Part of a small language model's weights: normalized queries and keys.
Each number is 200 + 30 x the weight over its row's rms, rounded and kept within 0 to 999. Layers, rows and columns count from 0. The size before them is the row's rms in percent of the matrix's.

# down: layer 14 MLP down (transposed), 512x128, rms 0.131, rows 111-163, columns 64-127
# up: layer 14 MLP up, 512x128, rms 0.145, rows 112-163, columns 64-127
down111,102,175,207,215,168,191,227,153,241,215,235,188,223,131,275,213,223,167,201,199,262,207,194,204,125,191,211,167,180,175,171,176,213,177,223,241,229,199,244,143,197,201,240,187,152,202,217,228,167,187,188,205,197,205,154,192,213,221,209,189,223,138,249,180,172
up112,112,198,231,176,213,230,192,167,201,178,180,172,214,172,259,187,199,220,140,248,212,152,208,215,166,197,218,200,205,178,183,241,279,197,185,199,167,171,257,180,190,156,218,233,233,181,233,274,203,231,211,184,216,200,236,253,192,187,208,196,266,218,205,224,166
down112,110,210,205,174,253,208,141,189,175,201,238,187,178,205,194,175,145,166,237,195,196,190,181,180,232,215,168,203,190,200,233,165,182,197,211,196,187,244,165,209,257,218,173,195,149,230,151,185,165,172,227,238,189,246,156,226,219,196,191,223,169,226,219,191,236
up113,106,259,178,209,233,155,166,223,170,222,130,249,267,208,230,170,172,211,185,181,215,182,193,181,242,194,200,178,208,181,218,187,182,248,227,196,251,250,170,248,201,260,207,221,235,186,214,203,219,232,179,181,236,186,244,189,185,203,178,122,230,217,220,264,181
down113,115,198,208,240,232,186,104,179,242,226,242,196,187,186,153,204,200,169,170,161,182,180,161,184,176,175,160,202,207,225,212,216,179,157,220,167,157,171,230,216,179,183,219,200,194,154,183,180,194,203,217,231,185,220,190,176,236,149,206,249,229,137,216,189,171
up114,107,186,169,164,193,173,224,207,191,121,204,267,191,233,216,199,245,173,188,208,156,169,180,222,143,181,179,227,171,191,221,202,211,197,183,189,233,237,179,176,197,181,180,164,221,208,151,234,168,263,152,227,157,163,186,266,206,190,226,231,200,212,225,218,151
down114,105,213,204,218,198,226,187,198,203,243,255,189,166,259,144,227,212,224,193,199,177,161,171,196,208,180,174,156,198,217,217,214,175,177,191,287,184,225,196,211,185,162,220,243,187,245,193,207,202,174,136,225,196,216,184,150,212,264,164,195,179,170,216,247,192
up115,096,228,227,222,223,240,203,201,202,175,172,259,206,219,208,192,190,169,184,172,233,175,186,254,257,188,164,232,225,209,240,177,248,198,197,211,170,188,112,224,225,179,171,148,224,184,155,188,261,205,184,246,207,174,200,238,251,190,251,212,227,229,174,270,228
down115,090,180,160,244,127,184,132,223,224,211,194,165,187,178,222,232,169,191,248,231,143,164,198,193,192,221,246,168,185,185,247,231,165,159,215,189,227,218,270,204,215,204,199,184,131,178,171,258,208,206,203,181,252,212,177,178,174,227,189,158,238,183,227,155,231
up116,108,211,203,194,255,244,175,170,197,220,230,194,183,199,128,194,168,149,189,166,209,159,159,246,252,220,216,262,240,156,205,225,207,240,221,145,214,217,218,223,263,200,190,186,219,198,146,205,175,153,172,226,166,212,209,164,171,152,184,226,207,212,242,211,201
down116,111,216,120,182,192,180,206,152,170,138,198,247,173,197,237,205,200,214,162,201,214,189,209,194,175,199,187,209,211,193,143,142,210,192,199,239,238,196,193,216,244,188,235,139,187,226,209,211,202,200,170,210,194,186,165,241,204,241,211,150,167,227,175,205,190
up117,102,195,215,169,182,246,234,241,187,169,201,201,147,239,229,211,256,222,168,190,209,149,189,100,181,237,219,181,171,156,211,162,241,195,182,195,215,236,241,179,195,175,227,188,237,168,146,218,169,260,227,253,198,235,201,233,229,224,189,177,275,231,231,213,217
down117,103,191,184,225,229,168,221,204,227,247,205,220,224,132,227,200,182,196,217,181,256,218,222,282,218,210,197,189,252,237,214,273,186,223,179,206,128,148,154,223,175,242,185,144,218,236,229,223,173,155,208,197,194,157,236,173,201,132,211,171,221,155,165,213,168
up118,116,219,197,229,184,160,148,229,207,227,184,231,211,217,238,187,183,158,225,181,205,182,226,207,229,230,187,212,246,156,178,189,250,204,160,178,189,164,170,181,269,226,198,196,198,216,254,161,184,235,194,195,202,164,170,167,189,231,164,224,228,225,198,154,186
down118,123,224,193,207,240,233,165,185,189,217,243,168,242,185,231,225,197,166,202,224,214,216,213,244,160,132,191,161,205,191,141,217,215,197,162,126,208,191,212,219,166,254,171,180,203,236,238,171,167,160,174,239,242,181,170,190,193,245,210,210,193,151,185,167,183
up119,104,242,196,169,228,159,198,192,134,170,160,182,192,152,237,193,212,169,173,213,164,210,220,205,218,180,230,172,245,202,246,204,162,181,246,215,145,238,110,224,208,147,156,203,251,179,151,160,244,202,175,210,223,162,232,168,180,212,216,193,219,229,201,175,209
down119,101,180,102,233,181,206,168,229,232,239,194,243,178,201,181,190,237,215,250,199,224,182,197,255,154,227,235,199,156,158,232,246,219,235,209,212,199,210,220,143,163,231,193,194,152,207,159,236,183,290,237,213,171,195,232,238,280,209,184,202,147,221,193,224,226
up120,117,180,179,178,230,156,180,202,182,167,168,183,189,253,206,242,198,166,238,110,173,179,186,157,168,166,207,209,175,180,216,198,172,203,238,173,169,214,159,182,185,198,224,250,198,164,238,191,158,196,184,195,176,209,198,208,194,224,183,206,201,228,181,207,171
down120,125,208,213,172,180,218,233,192,224,231,192,196,165,168,226,174,209,169,167,235,185,195,201,227,182,181,181,187,196,166,166,217,156,233,148,180,198,205,206,149,132,164,184,175,186,210,206,216,216,206,188,230,181,208,141,178,192,222,194,227,186,198,169,179,223
up121,104,248,154,155,217,142,188,234,226,217,176,189,147,153,235,217,195,174,212,189,174,185,149,219,167,193,174,218,222,238,223,215,240,120,219,208,218,215,152,250,205,243,171,226,196,177,164,221,239,230,170,241,242,187,181,209,195,196,190,199,267,230,147,209,159
down121,098,122,193,186,161,249,224,185,177,188,202,225,212,234,186,171,196,236,230,221,223,213,219,253,257,234,241,207,237,185,195,194,184,263,163,215,171,190,202,165,184,204,195,152,186,214,213,191,175,191,183,173,229,200,230,184,160,193,195,225,208,208,228,193,225
up122,107,184,206,144,183,163,205,223,221,177,180,223,222,192,160,188,179,198,199,215,185,200,184,197,207,197,161,207,203,162,160,213,192,160,172,213,192,225,162,157,177,220,232,210,241,201,283,195,234,262,193,212,176,181,170,185,159,246,184,181,191,231,208,226,200
down122,108,174,212,167,248,224,183,188,190,157,169,207,169,227,244,180,161,201,213,106,194,208,212,229,188,261,231,183,172,251,216,164,216,192,131,194,183,210,143,231,180,237,201,172,202,194,171,203,213,223,253,174,185,147,195,189,212,173,223,217,187,169,246,134,183
up123,104,224,246,195,172,193,168,210,187,248,182,184,227,202,160,190,213,202,164,145,246,222,230,284,192,179,153,195,228,180,262,172,185,212,216,195,147,185,237,190,185,164,166,233,139,182,205,159,209,221,215,191,213,213,155,236,239,197,233,204,167,222,200,230,183
down123,126,215,207,200,176,183,115,162,251,249,215,197,223,171,187,205,203,250,180,152,191,156,211,162,235,147,207,223,198,201,251,211,149,198,229,223,221,191,217,199,196,213,195,249,207,205,188,242,241,222,249,201,244,263,244,171,256,172,159,208,180,144,247,230,193
up124,096,214,183,146,170,186,238,195,170,195,194,179,204,202,204,198,170,201,190,162,208,176,147,148,189,190,171,191,224,162,176,192,223,184,234,177,177,198,161,195,224,128,142,197,202,141,209,159,249,250,193,249,179,230,231,189,241,178,165,182,278,222,135,160,158
down124,083,221,171,195,194,181,259,225,186,224,201,122,206,259,147,190,199,219,169,235,199,217,215,164,229,166,178,145,199,217,224,187,239,196,122,206,234,152,226,231,186,198,173,179,172,222,195,214,191,213,184,207,243,191,192,179,189,215,247,247,177,158,286,137,221
up125,106,218,155,176,194,164,167,223,159,217,163,233,198,154,204,226,223,158,203,157,249,216,172,192,185,221,240,189,266,156,175,190,270,199,167,168,186,179,228,165,202,158,234,192,171,216,170,166,176,197,155,226,233,155,153,182,140,218,183,163,191,216,198,210,160
down125,100,188,196,193,182,197,239,188,167,224,251,193,212,220,212,224,139,170,161,184,219,177,242,192,178,177,162,192,199,184,232,198,150,194,188,197,193,176,245,197,220,181,219,116,175,164,234,226,236,237,226,242,206,258,271,230,242,241,157,174,219,181,187,142,217
up126,097,216,208,193,240,170,179,204,182,244,211,191,195,253,199,257,211,201,178,190,208,183,173,194,221,220,264,235,206,173,177,241,224,162,202,184,224,274,153,185,224,238,204,159,237,248,208,238,197,223,177,182,165,168,241,200,154,185,249,169,215,216,234,187,212
down126,099,198,256,198,193,121,186,168,159,203,203,208,189,141,180,188,163,186,196,180,179,172,206,210,173,129,200,183,204,199,211,218,166,208,181,185,232,202,244,215,139,185,187,295,151,173,150,204,223,210,198,245,263,269,196,209,239,230,202,225,138,167,209,251,186
up127,100,206,199,177,187,201,185,208,212,221,179,231,222,202,253,203,190,178,213,227,167,180,196,228,196,224,201,184,192,220,161,211,220,203,142,200,168,223,233,225,209,267,211,173,231,166,186,257,219,280,225,229,177,185,155,190,228,200,171,183,175,236,204,206,195
down127,094,206,212,197,197,135,188,214,200,223,194,186,245,209,222,229,177,236,160,193,212,204,187,180,275,174,193,146,262,206,226,209,124,224,212,207,221,163,191,170,178,188,197,196,191,212,245,189,146,208,130,194,212,157,241,185,185,200,192,179,189,106,240,210,259
up128,101,264,210,167,192,211,180,192,221,215,115,198,210,257,234,222,185,150,236,182,210,205,224,195,211,182,196,205,219,213,157,160,212,186,171,187,181,191,219,196,139,208,210,195,218,196,208,229,136,216,139,237,204,214,185,159,208,168,175,220,204,208,280,243,160
down128,101,222,208,180,196,172,211,201,209,164,229,200,206,221,208,180,208,239,183,176,251,208,184,221,158,188,218,184,201,112,203,175,200,176,194,245,238,195,182,212,196,192,155,142,190,147,246,192,201,182,255,217,225,182,234,175,213,213,201,220,237,159,203,171,230
up129,102,178,181,203,211,185,222,206,221,233,175,163,202,223,208,193,202,223,200,145,152,174,219,181,227,239,192,232,156,193,135,156,228,197,208,175,179,239,157,199,203,217,221,179,190,217,198,167,230,212,186,231,223,162,259,186,215,186,151,216,198,234,189,193,206
down129,102,208,206,192,170,207,223,200,178,190,182,266,241,207,203,192,202,181,178,222,203,248,191,196,158,256,201,185,212,229,238,179,168,179,260,188,223,214,239,200,183,174,172,204,199,191,201,166,213,234,200,171,138,195,171,209,159,203,249,179,196,172,160,218,212
up130,002,235,200,162,212,197,204,171,155,189,178,197,192,208,249,216,144,201,217,267,238,239,209,207,215,171,187,197,209,207,230,173,207,168,213,176,159,203,209,164,199,164,210,258,222,192,253,129,223,182,219,202,205,193,197,211,179,199,258,216,220,200,210,232,173
down130,002,193,157,243,180,213,181,218,207,264,144,212,264,216,231,188,232,194,198,185,194,153,243,198,182,201,182,187,139,223,165,200,185,217,173,182,149,195,228,174,220,145,189,253,185,215,205,227,208,166,241,195,226,211,190,242,201,186,223,206,171,203,185,217,195
up131,099,194,202,211,173,215,180,256,203,225,134,195,186,237,193,208,197,143,211,182,151,183,226,220,233,189,223,232,156,199,252,173,240,209,206,174,116,192,159,308,161,228,190,196,243,200,196,234,192,206,197,225,218,236,188,161,193,185,230,205,206,217,173,233,241
down131,100,209,232,192,233,231,227,193,188,195,206,190,200,180,217,206,189,211,147,236,216,153,116,210,172,176,215,189,243,171,191,201,183,192,177,183,163,211,248,146,202,201,217,196,170,179,189,199,174,248,230,228,163,197,207,187,161,206,181,148,238,165,184,162,188
up132,092,252,197,220,181,219,200,182,188,233,189,209,194,186,255,166,151,174,186,159,189,217,227,209,220,159,201,177,235,187,185,206,222,265,200,217,201,258,193,202,225,237,195,107,245,187,170,181,186,256,179,200,216,192,244,219,173,199,251,153,197,208,184,230,155
down132,083,232,211,118,197,198,197,236,214,180,140,200,186,214,184,245,235,243,196,239,209,197,220,219,222,210,207,228,232,255,230,140,205,144,186,183,248,195,220,172,239,175,163,190,159,243,218,178,221,178,221,227,181,189,124,170,215,196,207,203,185,193,202,166,193
up133,092,194,230,174,227,141,154,190,169,204,199,210,195,169,213,256,171,185,193,198,153,146,227,191,155,221,177,203,204,233,242,190,240,162,189,188,206,219,206,189,212,145,182,221,214,218,215,200,168,241,244,233,243,146,262,196,195,207,220,185,212,252,210,201,190
down133,086,237,168,257,202,194,206,231,254,238,194,226,237,237,230,143,212,228,172,191,254,195,187,213,203,199,224,209,197,215,166,281,210,234,229,242,148,215,212,231,215,184,193,205,201,163,175,172,201,206,221,166,230,241,193,207,177,217,189,220,213,132,164,192,187
up134,097,157,204,153,182,229,205,252,203,157,205,214,155,192,223,184,204,152,212,141,198,202,196,183,195,204,215,246,251,235,230,159,174,186,135,185,170,157,155,236,174,129,189,181,198,225,204,166,197,161,200,219,223,195,137,278,214,221,232,234,242,225,190,185,206
down134,100,223,279,218,176,186,204,128,245,220,170,267,168,188,230,249,185,219,176,166,213,210,183,179,208,149,201,249,229,225,205,198,161,183,176,198,232,189,250,184,203,208,208,202,206,202,174,266,224,226,170,186,222,181,244,186,257,210,188,171,247,145,233,189,146
up135,104,187,210,257,218,179,155,192,217,229,193,168,157,226,186,271,166,180,212,180,169,237,214,249,172,179,139,217,206,182,237,167,203,193,200,207,192,193,193,169,179,188,189,173,157,135,190,160,207,201,136,214,215,170,145,189,234,184,205,140,270,231,189,232,186
down135,104,172,232,235,147,201,219,202,206,232,156,217,209,209,257,211,213,242,205,196,265,228,168,227,186,245,165,197,182,190,196,228,149,226,182,236,172,269,163,180,182,211,147,196,208,237,255,187,162,173,204,165,228,241,175,235,215,200,237,231,188,167,166,194,210
up136,120,195,207,228,139,199,152,190,202,215,178,225,247,178,213,225,157,172,160,170,201,214,191,203,210,165,163,184,197,166,227,190,236,164,220,158,225,202,143,221,207,215,131,145,193,216,196,157,213,244,172,222,209,187,222,194,199,239,189,184,226,211,157,135,161
down136,130,196,170,198,213,196,240,189,257,213,219,217,209,159,206,172,209,174,200,182,215,164,204,192,185,242,246,192,275,236,263,194,248,194,189,232,174,207,212,235,191,200,212,203,151,190,145,181,212,182,186,219,231,184,150,194,219,199,206,203,158,155,249,252,250
up137,108,207,231,168,204,206,210,194,177,201,220,250,206,184,278,154,156,145,178,187,229,221,256,221,213,226,174,220,223,160,217,198,205,220,162,197,147,190,195,156,197,201,193,181,223,187,123,178,225,220,181,293,260,208,216,213,179,168,174,181,206,212,222,185,184
down137,104,216,183,167,231,195,185,234,178,175,203,191,237,255,202,196,228,194,195,199,186,177,254,231,208,219,246,207,184,168,203,236,173,178,217,252,241,196,168,222,223,217,185,177,196,195,233,268,194,203,209,151,145,207,212,178,210,164,136,241,259,171,182,144,194
up138,113,199,213,177,237,198,162,254,156,185,188,155,180,186,194,204,207,214,224,148,223,185,245,190,247,150,234,250,231,165,243,184,217,179,189,213,144,167,202,196,239,222,227,224,188,144,177,219,220,242,145,186,250,239,146,181,220,200,150,197,206,225,191,185,255
down138,113,191,192,161,250,159,213,187,190,220,231,198,195,164,215,155,154,245,219,164,209,204,237,187,160,180,176,165,191,187,177,218,205,176,198,156,190,182,163,225,171,208,218,206,209,205,177,203,191,226,226,150,200,224,235,153,205,209,201,213,139,191,148,233,172
up139,099,197,163,223,248,202,188,212,162,243,201,236,213,182,202,165,194,165,206,155,243,205,160,160,194,189,230,250,234,157,198,186,268,233,150,192,204,159,204,127,175,190,190,178,225,174,142,216,223,233,169,197,203,220,191,246,222,183,246,186,232,197,198,192,205
down139,096,173,186,170,199,143,200,200,198,177,158,207,234,179,174,241,156,159,179,213,165,198,202,219,217,185,217,198,149,236,176,217,139,205,248,207,221,229,167,262,202,185,191,222,186,187,205,221,214,210,186,179,203,192,199,164,195,171,196,220,207,183,219,203,205
up140,119,278,171,191,196,102,201,206,214,234,213,173,202,196,216,217,188,139,201,195,213,152,245,205,163,194,212,206,242,209,191,164,200,159,136,195,212,181,160,200,186,229,197,210,201,165,225,171,202,206,127,216,173,185,183,269,193,205,152,213,225,256,213,178,243
down140,133,190,205,205,225,234,161,159,214,184,209,213,181,221,192,156,205,198,197,185,202,242,210,185,175,203,212,262,199,110,194,198,246,180,164,214,176,160,207,159,235,181,219,192,251,178,199,231,207,149,191,239,199,205,148,189,202,169,224,238,159,169,202,223,190
up141,116,175,176,212,184,192,189,180,228,238,228,205,200,185,184,223,234,199,226,203,228,182,204,226,297,234,212,186,196,221,248,181,176,191,160,158,206,237,190,188,199,200,187,162,180,187,163,230,221,176,176,232,234,199,145,171,146,199,195,212,253,223,177,248,213
down141,120,214,128,208,213,230,135,205,230,179,187,116,169,197,168,251,153,193,185,190,214,164,187,172,140,145,187,227,236,187,201,208,221,188,183,217,182,207,206,219,157,165,149,168,183,235,183,198,231,166,224,183,243,210,194,189,195,139,213,198,204,199,236,172,173
up142,112,152,215,173,217,211,211,209,191,172,165,226,154,268,202,185,159,185,214,118,194,127,204,174,203,214,143,146,195,212,248,193,240,173,166,204,218,204,184,237,197,195,212,258,200,164,184,215,189,214,172,245,156,221,234,239,193,153,186,207,247,238,192,196,194
down142,112,196,259,208,234,210,166,184,239,273,184,172,229,133,245,171,171,210,186,226,173,230,259,199,184,187,153,185,232,199,156,233,173,158,202,178,187,199,203,235,231,195,214,186,172,177,210,171,194,222,204,176,227,209,166,214,202,211,241,251,190,177,175,233,176
up143,111,209,174,178,248,202,165,227,195,164,165,176,172,221,266,186,197,166,189,205,144,141,216,196,156,140,228,220,233,180,198,210,152,183,232,208,216,221,180,216,207,141,140,196,191,179,238,133,194,235,196,228,228,179,200,220,205,233,229,201,222,221,206,176,199
down143,105,202,253,217,172,206,194,174,203,187,169,235,208,223,249,215,211,211,217,246,204,205,253,228,214,244,107,231,161,204,236,230,237,223,148,207,155,141,228,198,152,211,230,192,206,219,191,267,151,191,241,170,187,210,220,198,211,193,188,189,219,229,250,230,154
up144,003,211,186,188,204,193,231,173,222,171,187,201,184,163,216,247,190,188,187,219,219,239,180,233,205,177,209,208,251,238,233,178,222,189,207,211,164,204,133,174,149,197,209,214,200,160,203,157,230,212,218,245,224,191,201,190,169,262,218,270,181,212,180,179,135
down144,002,224,174,249,223,220,190,242,193,253,206,211,208,202,219,233,219,239,201,170,211,206,205,152,217,217,213,197,180,232,160,227,186,204,199,150,199,203,250,123,234,204,193,213,218,199,227,216,184,170,204,177,177,218,241,206,239,155,222,211,188,201,188,231,195
up145,106,144,226,183,225,191,176,200,200,163,210,247,217,235,224,180,197,135,154,159,152,173,189,168,215,160,171,249,197,217,216,224,188,183,219,206,243,172,166,154,241,191,137,196,231,200,198,249,214,185,228,235,194,251,214,240,157,176,158,243,228,220,225,193,168
down145,109,234,246,213,159,172,142,171,248,169,176,196,193,222,188,201,237,226,182,215,200,187,229,201,212,184,215,167,204,213,204,190,172,184,239,165,155,208,210,242,150,140,254,227,221,170,176,146,237,248,161,188,197,225,215,238,229,247,196,178,234,217,240,197,205
up146,089,209,187,138,152,164,158,228,205,195,164,263,169,176,191,192,193,197,205,157,174,147,221,173,190,231,185,228,156,137,180,226,143,199,201,197,226,165,227,229,213,191,174,153,225,194,194,195,182,243,197,228,212,251,178,191,221,244,180,171,221,202,220,265,233
down146,082,210,162,205,187,214,236,186,199,257,228,212,172,270,262,196,182,207,199,229,163,247,185,181,220,209,219,189,180,233,162,256,252,264,166,227,169,257,160,182,177,215,251,239,227,201,198,213,190,243,224,173,185,187,203,232,165,170,244,292,187,190,183,157,121
up147,120,227,153,193,205,196,196,201,204,186,163,297,160,228,217,168,197,165,189,248,245,170,189,191,176,244,198,204,207,163,269,199,233,219,216,207,271,170,148,212,245,161,198,185,211,190,183,222,180,212,178,251,201,195,190,214,214,156,203,207,240,203,239,204,159
down147,130,227,243,171,177,242,188,216,231,236,192,178,216,186,164,231,180,222,201,174,185,171,231,222,208,158,161,236,254,190,180,241,183,213,133,153,154,194,213,211,135,168,202,168,180,244,178,203,238,173,170,164,207,198,153,172,210,245,153,196,170,233,231,204,252
up148,092,210,214,234,264,201,163,177,180,182,194,231,264,201,174,256,213,173,140,182,175,170,203,167,258,142,177,211,219,199,167,229,190,206,236,170,211,192,164,204,175,199,156,182,250,183,197,196,180,210,116,227,214,242,223,203,263,234,182,201,253,208,215,245,226
down148,085,191,174,168,210,158,207,202,256,207,197,183,156,250,237,162,207,211,236,192,193,223,165,217,149,199,170,185,222,243,210,182,168,212,149,252,219,223,203,186,200,237,231,168,142,225,228,226,185,166,242,182,218,178,220,159,167,183,172,164,185,138,179,171,218
up149,097,211,209,228,221,177,159,201,125,159,200,212,221,179,262,202,155,161,194,172,138,222,246,198,189,171,220,209,190,248,168,198,151,236,236,201,234,253,110,240,158,200,209,216,223,182,199,169,205,216,208,211,230,197,217,206,233,201,206,181,237,215,157,197,169
down149,076,211,164,223,187,203,207,241,217,256,198,188,246,233,188,227,241,170,176,216,216,193,180,147,131,160,188,171,201,159,204,195,218,128,150,228,183,203,220,218,208,178,213,195,167,179,178,223,190,167,250,186,230,189,237,193,206,204,183,215,195,206,157,157,183
up150,106,232,227,266,202,150,163,216,199,143,155,248,212,185,167,225,150,195,169,144,214,150,199,149,215,213,190,149,142,209,187,196,195,243,217,187,239,195,210,232,161,168,184,157,229,209,209,190,230,209,207,210,221,211,252,214,177,156,155,218,234,222,224,239,195
down150,099,179,139,128,149,218,226,220,181,210,236,193,171,223,208,213,245,209,221,237,150,219,200,253,214,182,186,255,193,163,161,185,223,178,179,196,238,230,122,197,251,229,139,212,167,179,240,193,196,228,207,165,216,236,207,141,199,234,187,164,207,163,180,145,225
up151,120,238,181,199,189,230,210,175,221,204,202,208,208,198,205,188,208,165,228,203,183,219,214,200,204,140,176,243,194,232,249,228,269,152,199,196,212,254,178,199,260,188,200,193,167,191,173,179,215,236,161,184,183,196,176,200,260,216,166,192,212,268,236,175,159
down151,123,191,206,166,176,160,212,138,225,206,185,200,208,214,227,234,213,218,212,197,226,212,171,221,165,221,222,180,277,207,183,154,177,210,184,171,211,191,172,206,202,244,193,158,201,190,209,208,191,196,243,229,234,230,182,173,217,185,207,222,173,114,239,218,223
up152,118,226,181,223,208,185,143,203,189,183,188,195,212,192,182,232,219,168,189,235,205,170,212,214,177,195,191,150,239,211,207,182,176,203,228,184,154,177,211,206,243,163,187,224,251,180,273,185,179,228,224,214,213,184,283,228,264,194,214,192,228,231,230,160,228
down152,119,187,222,213,228,185,173,226,174,236,193,137,214,217,217,223,204,199,192,189,200,182,190,195,225,198,202,146,176,189,144,222,264,196,187,224,218,226,256,197,172,224,228,172,159,225,194,183,202,207,246,200,177,159,104,198,202,230,180,195,199,140,204,238,207
up153,111,145,229,199,212,221,209,235,227,233,177,233,219,220,231,201,142,151,186,194,246,201,237,214,199,203,154,190,243,153,180,217,166,192,203,184,185,232,220,153,209,248,178,253,202,180,166,153,161,245,191,201,302,191,198,229,241,162,166,156,203,249,217,180,185
down153,116,257,205,157,206,164,181,184,186,174,245,243,241,219,237,223,246,200,189,193,224,159,216,201,152,195,219,272,184,218,237,212,175,163,216,244,173,190,172,223,173,178,192,179,210,198,183,233,261,204,191,213,196,213,200,186,232,241,217,160,175,182,194,234,161
up154,105,193,188,191,202,226,166,214,209,211,204,237,203,247,130,188,226,176,146,232,175,206,198,174,224,155,202,253,190,204,246,219,201,192,142,174,221,266,183,208,225,214,204,197,156,164,168,178,177,234,224,222,252,208,235,251,227,180,208,211,208,219,171,228,237
down154,101,272,201,246,150,209,208,205,271,188,168,262,212,217,216,166,260,249,206,234,209,229,199,156,152,230,215,197,196,182,187,180,193,272,241,215,155,210,222,210,214,239,215,198,227,207,220,209,251,222,233,199,174,205,181,134,189,169,190,208,184,230,229,221,157
up155,120,181,162,184,225,153,185,198,149,182,161,197,188,233,135,180,186,186,210,209,209,173,273,146,271,192,216,175,246,162,196,169,260,228,196,185,220,256,140,154,217,164,186,178,219,225,193,224,217,227,154,177,250,214,133,247,175,191,199,209,183,241,186,150,209
down155,122,159,173,200,188,208,209,199,157,161,201,243,150,193,127,228,254,140,162,221,236,200,212,146,130,160,243,140,210,213,210,267,178,204,196,152,186,181,206,236,178,181,230,199,174,188,190,202,229,239,180,159,164,233,189,209,167,226,217,198,232,240,187,200,197
up156,093,184,237,202,180,238,217,186,192,203,183,175,213,196,249,236,222,227,82,200,167,161,219,167,190,175,212,211,194,128,200,212,231,172,179,200,201,242,203,196,204,208,165,137,227,224,184,210,188,261,221,159,193,227,205,212,231,215,206,169,212,235,253,156,160
down156,083,214,175,232,197,207,208,184,185,194,182,236,134,249,210,185,199,251,201,212,236,191,210,172,219,160,223,192,229,200,188,196,176,216,215,196,127,201,213,173,200,209,229,187,212,224,243,256,222,171,180,233,239,247,142,151,200,217,189,175,220,163,130,226,223
up157,118,233,222,231,198,216,193,177,189,190,225,240,222,192,240,241,168,228,184,209,216,143,199,191,162,188,189,205,208,205,213,220,219,204,136,186,178,206,177,201,265,155,176,146,215,204,195,203,161,175,223,222,193,198,196,254,168,217,223,195,208,213,202,158,209
down157,127,220,233,198,164,199,181,174,202,172,207,199,172,191,229,215,222,150,132,243,178,222,244,220,227,232,222,240,183,169,157,194,215,168,214,225,205,155,206,196,168,199,230,266,170,183,215,231,212,180,187,211,224,149,135,165,247,189,220,260,192,168,167,212,247
up158,125,202,182,152,180,208,185,210,210,187,174,214,183,203,199,191,249,161,144,216,211,192,225,228,253,226,216,169,233,219,231,216,221,187,193,184,238,156,198,194,204,159,224,216,218,196,187,164,157,207,204,203,211,177,168,180,174,189,123,147,246,236,194,211,148
down158,141,195,176,149,219,164,247,187,219,206,128,205,150,138,183,200,173,190,196,214,182,231,251,210,181,163,201,206,168,203,234,256,160,147,196,230,169,212,194,211,216,153,180,250,219,198,209,264,206,197,248,194,180,208,200,193,240,210,237,201,240,216,205,135,231
up159,091,134,198,173,212,188,170,205,210,203,145,196,196,168,158,195,238,184,194,180,188,189,218,204,164,184,176,167,153,141,179,208,220,274,169,206,170,242,130,209,205,217,181,177,202,169,173,195,213,152,145,198,265,196,189,161,194,198,151,188,221,226,231,188,213
down159,093,215,186,185,203,178,242,210,209,214,277,189,189,281,219,186,199,205,220,234,217,189,230,172,208,257,172,209,224,217,211,180,161,140,186,215,217,196,246,218,198,174,191,223,180,147,212,199,191,255,204,207,154,193,206,250,235,206,219,204,115,216,182,197,185
up160,108,187,216,195,209,243,225,230,163,207,207,225,182,153,204,178,163,183,163,200,199,152,173,187,224,296,197,163,155,212,176,185,198,204,187,189,182,226,177,189,177,151,171,217,217,192,172,173,163,220,182,244,207,196,172,159,229,197,165,207,251,222,235,178,132
down160,103,248,208,163,224,161,170,210,243,146,198,259,195,242,286,166,188,206,227,201,224,262,212,247,142,148,189,229,218,213,178,238,211,204,174,203,212,203,179,151,240,218,177,156,210,168,188,205,212,203,211,219,161,171,212,215,190,177,163,217,205,149,200,179,208
up161,002,230,169,187,156,182,170,221,180,239,236,184,178,223,229,189,186,215,211,201,130,156,204,188,270,178,173,111,181,212,155,167,174,203,197,184,199,257,257,206,187,168,202,219,197,256,208,171,162,182,203,189,162,201,180,236,245,143,220,221,219,223,242,238,207
down161,002,139,201,176,198,251,208,161,236,198,123,176,185,164,175,172,226,201,206,230,188,175,174,196,237,199,213,210,168,192,196,162,215,181,172,230,124,186,178,202,175,178,226,192,203,207,209,169,222,200,214,164,213,220,217,169,178,209,214,192,205,144,191,165,181
up162,119,186,255,242,157,213,161,159,195,171,147,208,174,170,214,192,215,198,159,172,205,198,206,184,207,146,141,215,192,183,207,200,262,247,200,167,152,171,174,173,256,191,203,152,193,180,191,171,186,282,185,247,187,175,195,176,246,226,223,183,203,220,173,179,145
down162,122,208,186,205,214,267,261,221,193,240,168,138,222,214,226,225,225,211,179,213,250,214,216,227,154,259,238,190,205,223,261,153,132,179,198,210,200,237,175,239,167,211,183,216,202,211,226,210,219,167,140,153,219,217,166,216,192,182,203,207,219,204,189,183,249
up163,101,220,167,213,162,238,207,223,181,200,183,142,223,201,188,199,172,199,189,263,268,196,230,169,149,277,233,186,178,108,182,210,187,152,225,186,189,188,218,242,244,219,245,170,156,230,220,208,210,231,194,174,146,164,193,153,195,190,222,206,204,208,195,184,192
down163,090,217,246,204,238,165,163,179,235,227,224,246,224,198,196,204,212,229,202,149,170,208,178,203,230,107,150,212,220,281,244,170,192,257,169,187,218,197,187,151,142,193,148,254,233,179,172,196,188,207,228,217,240,257,205,233,222,219,200,210,191,185,231,235,223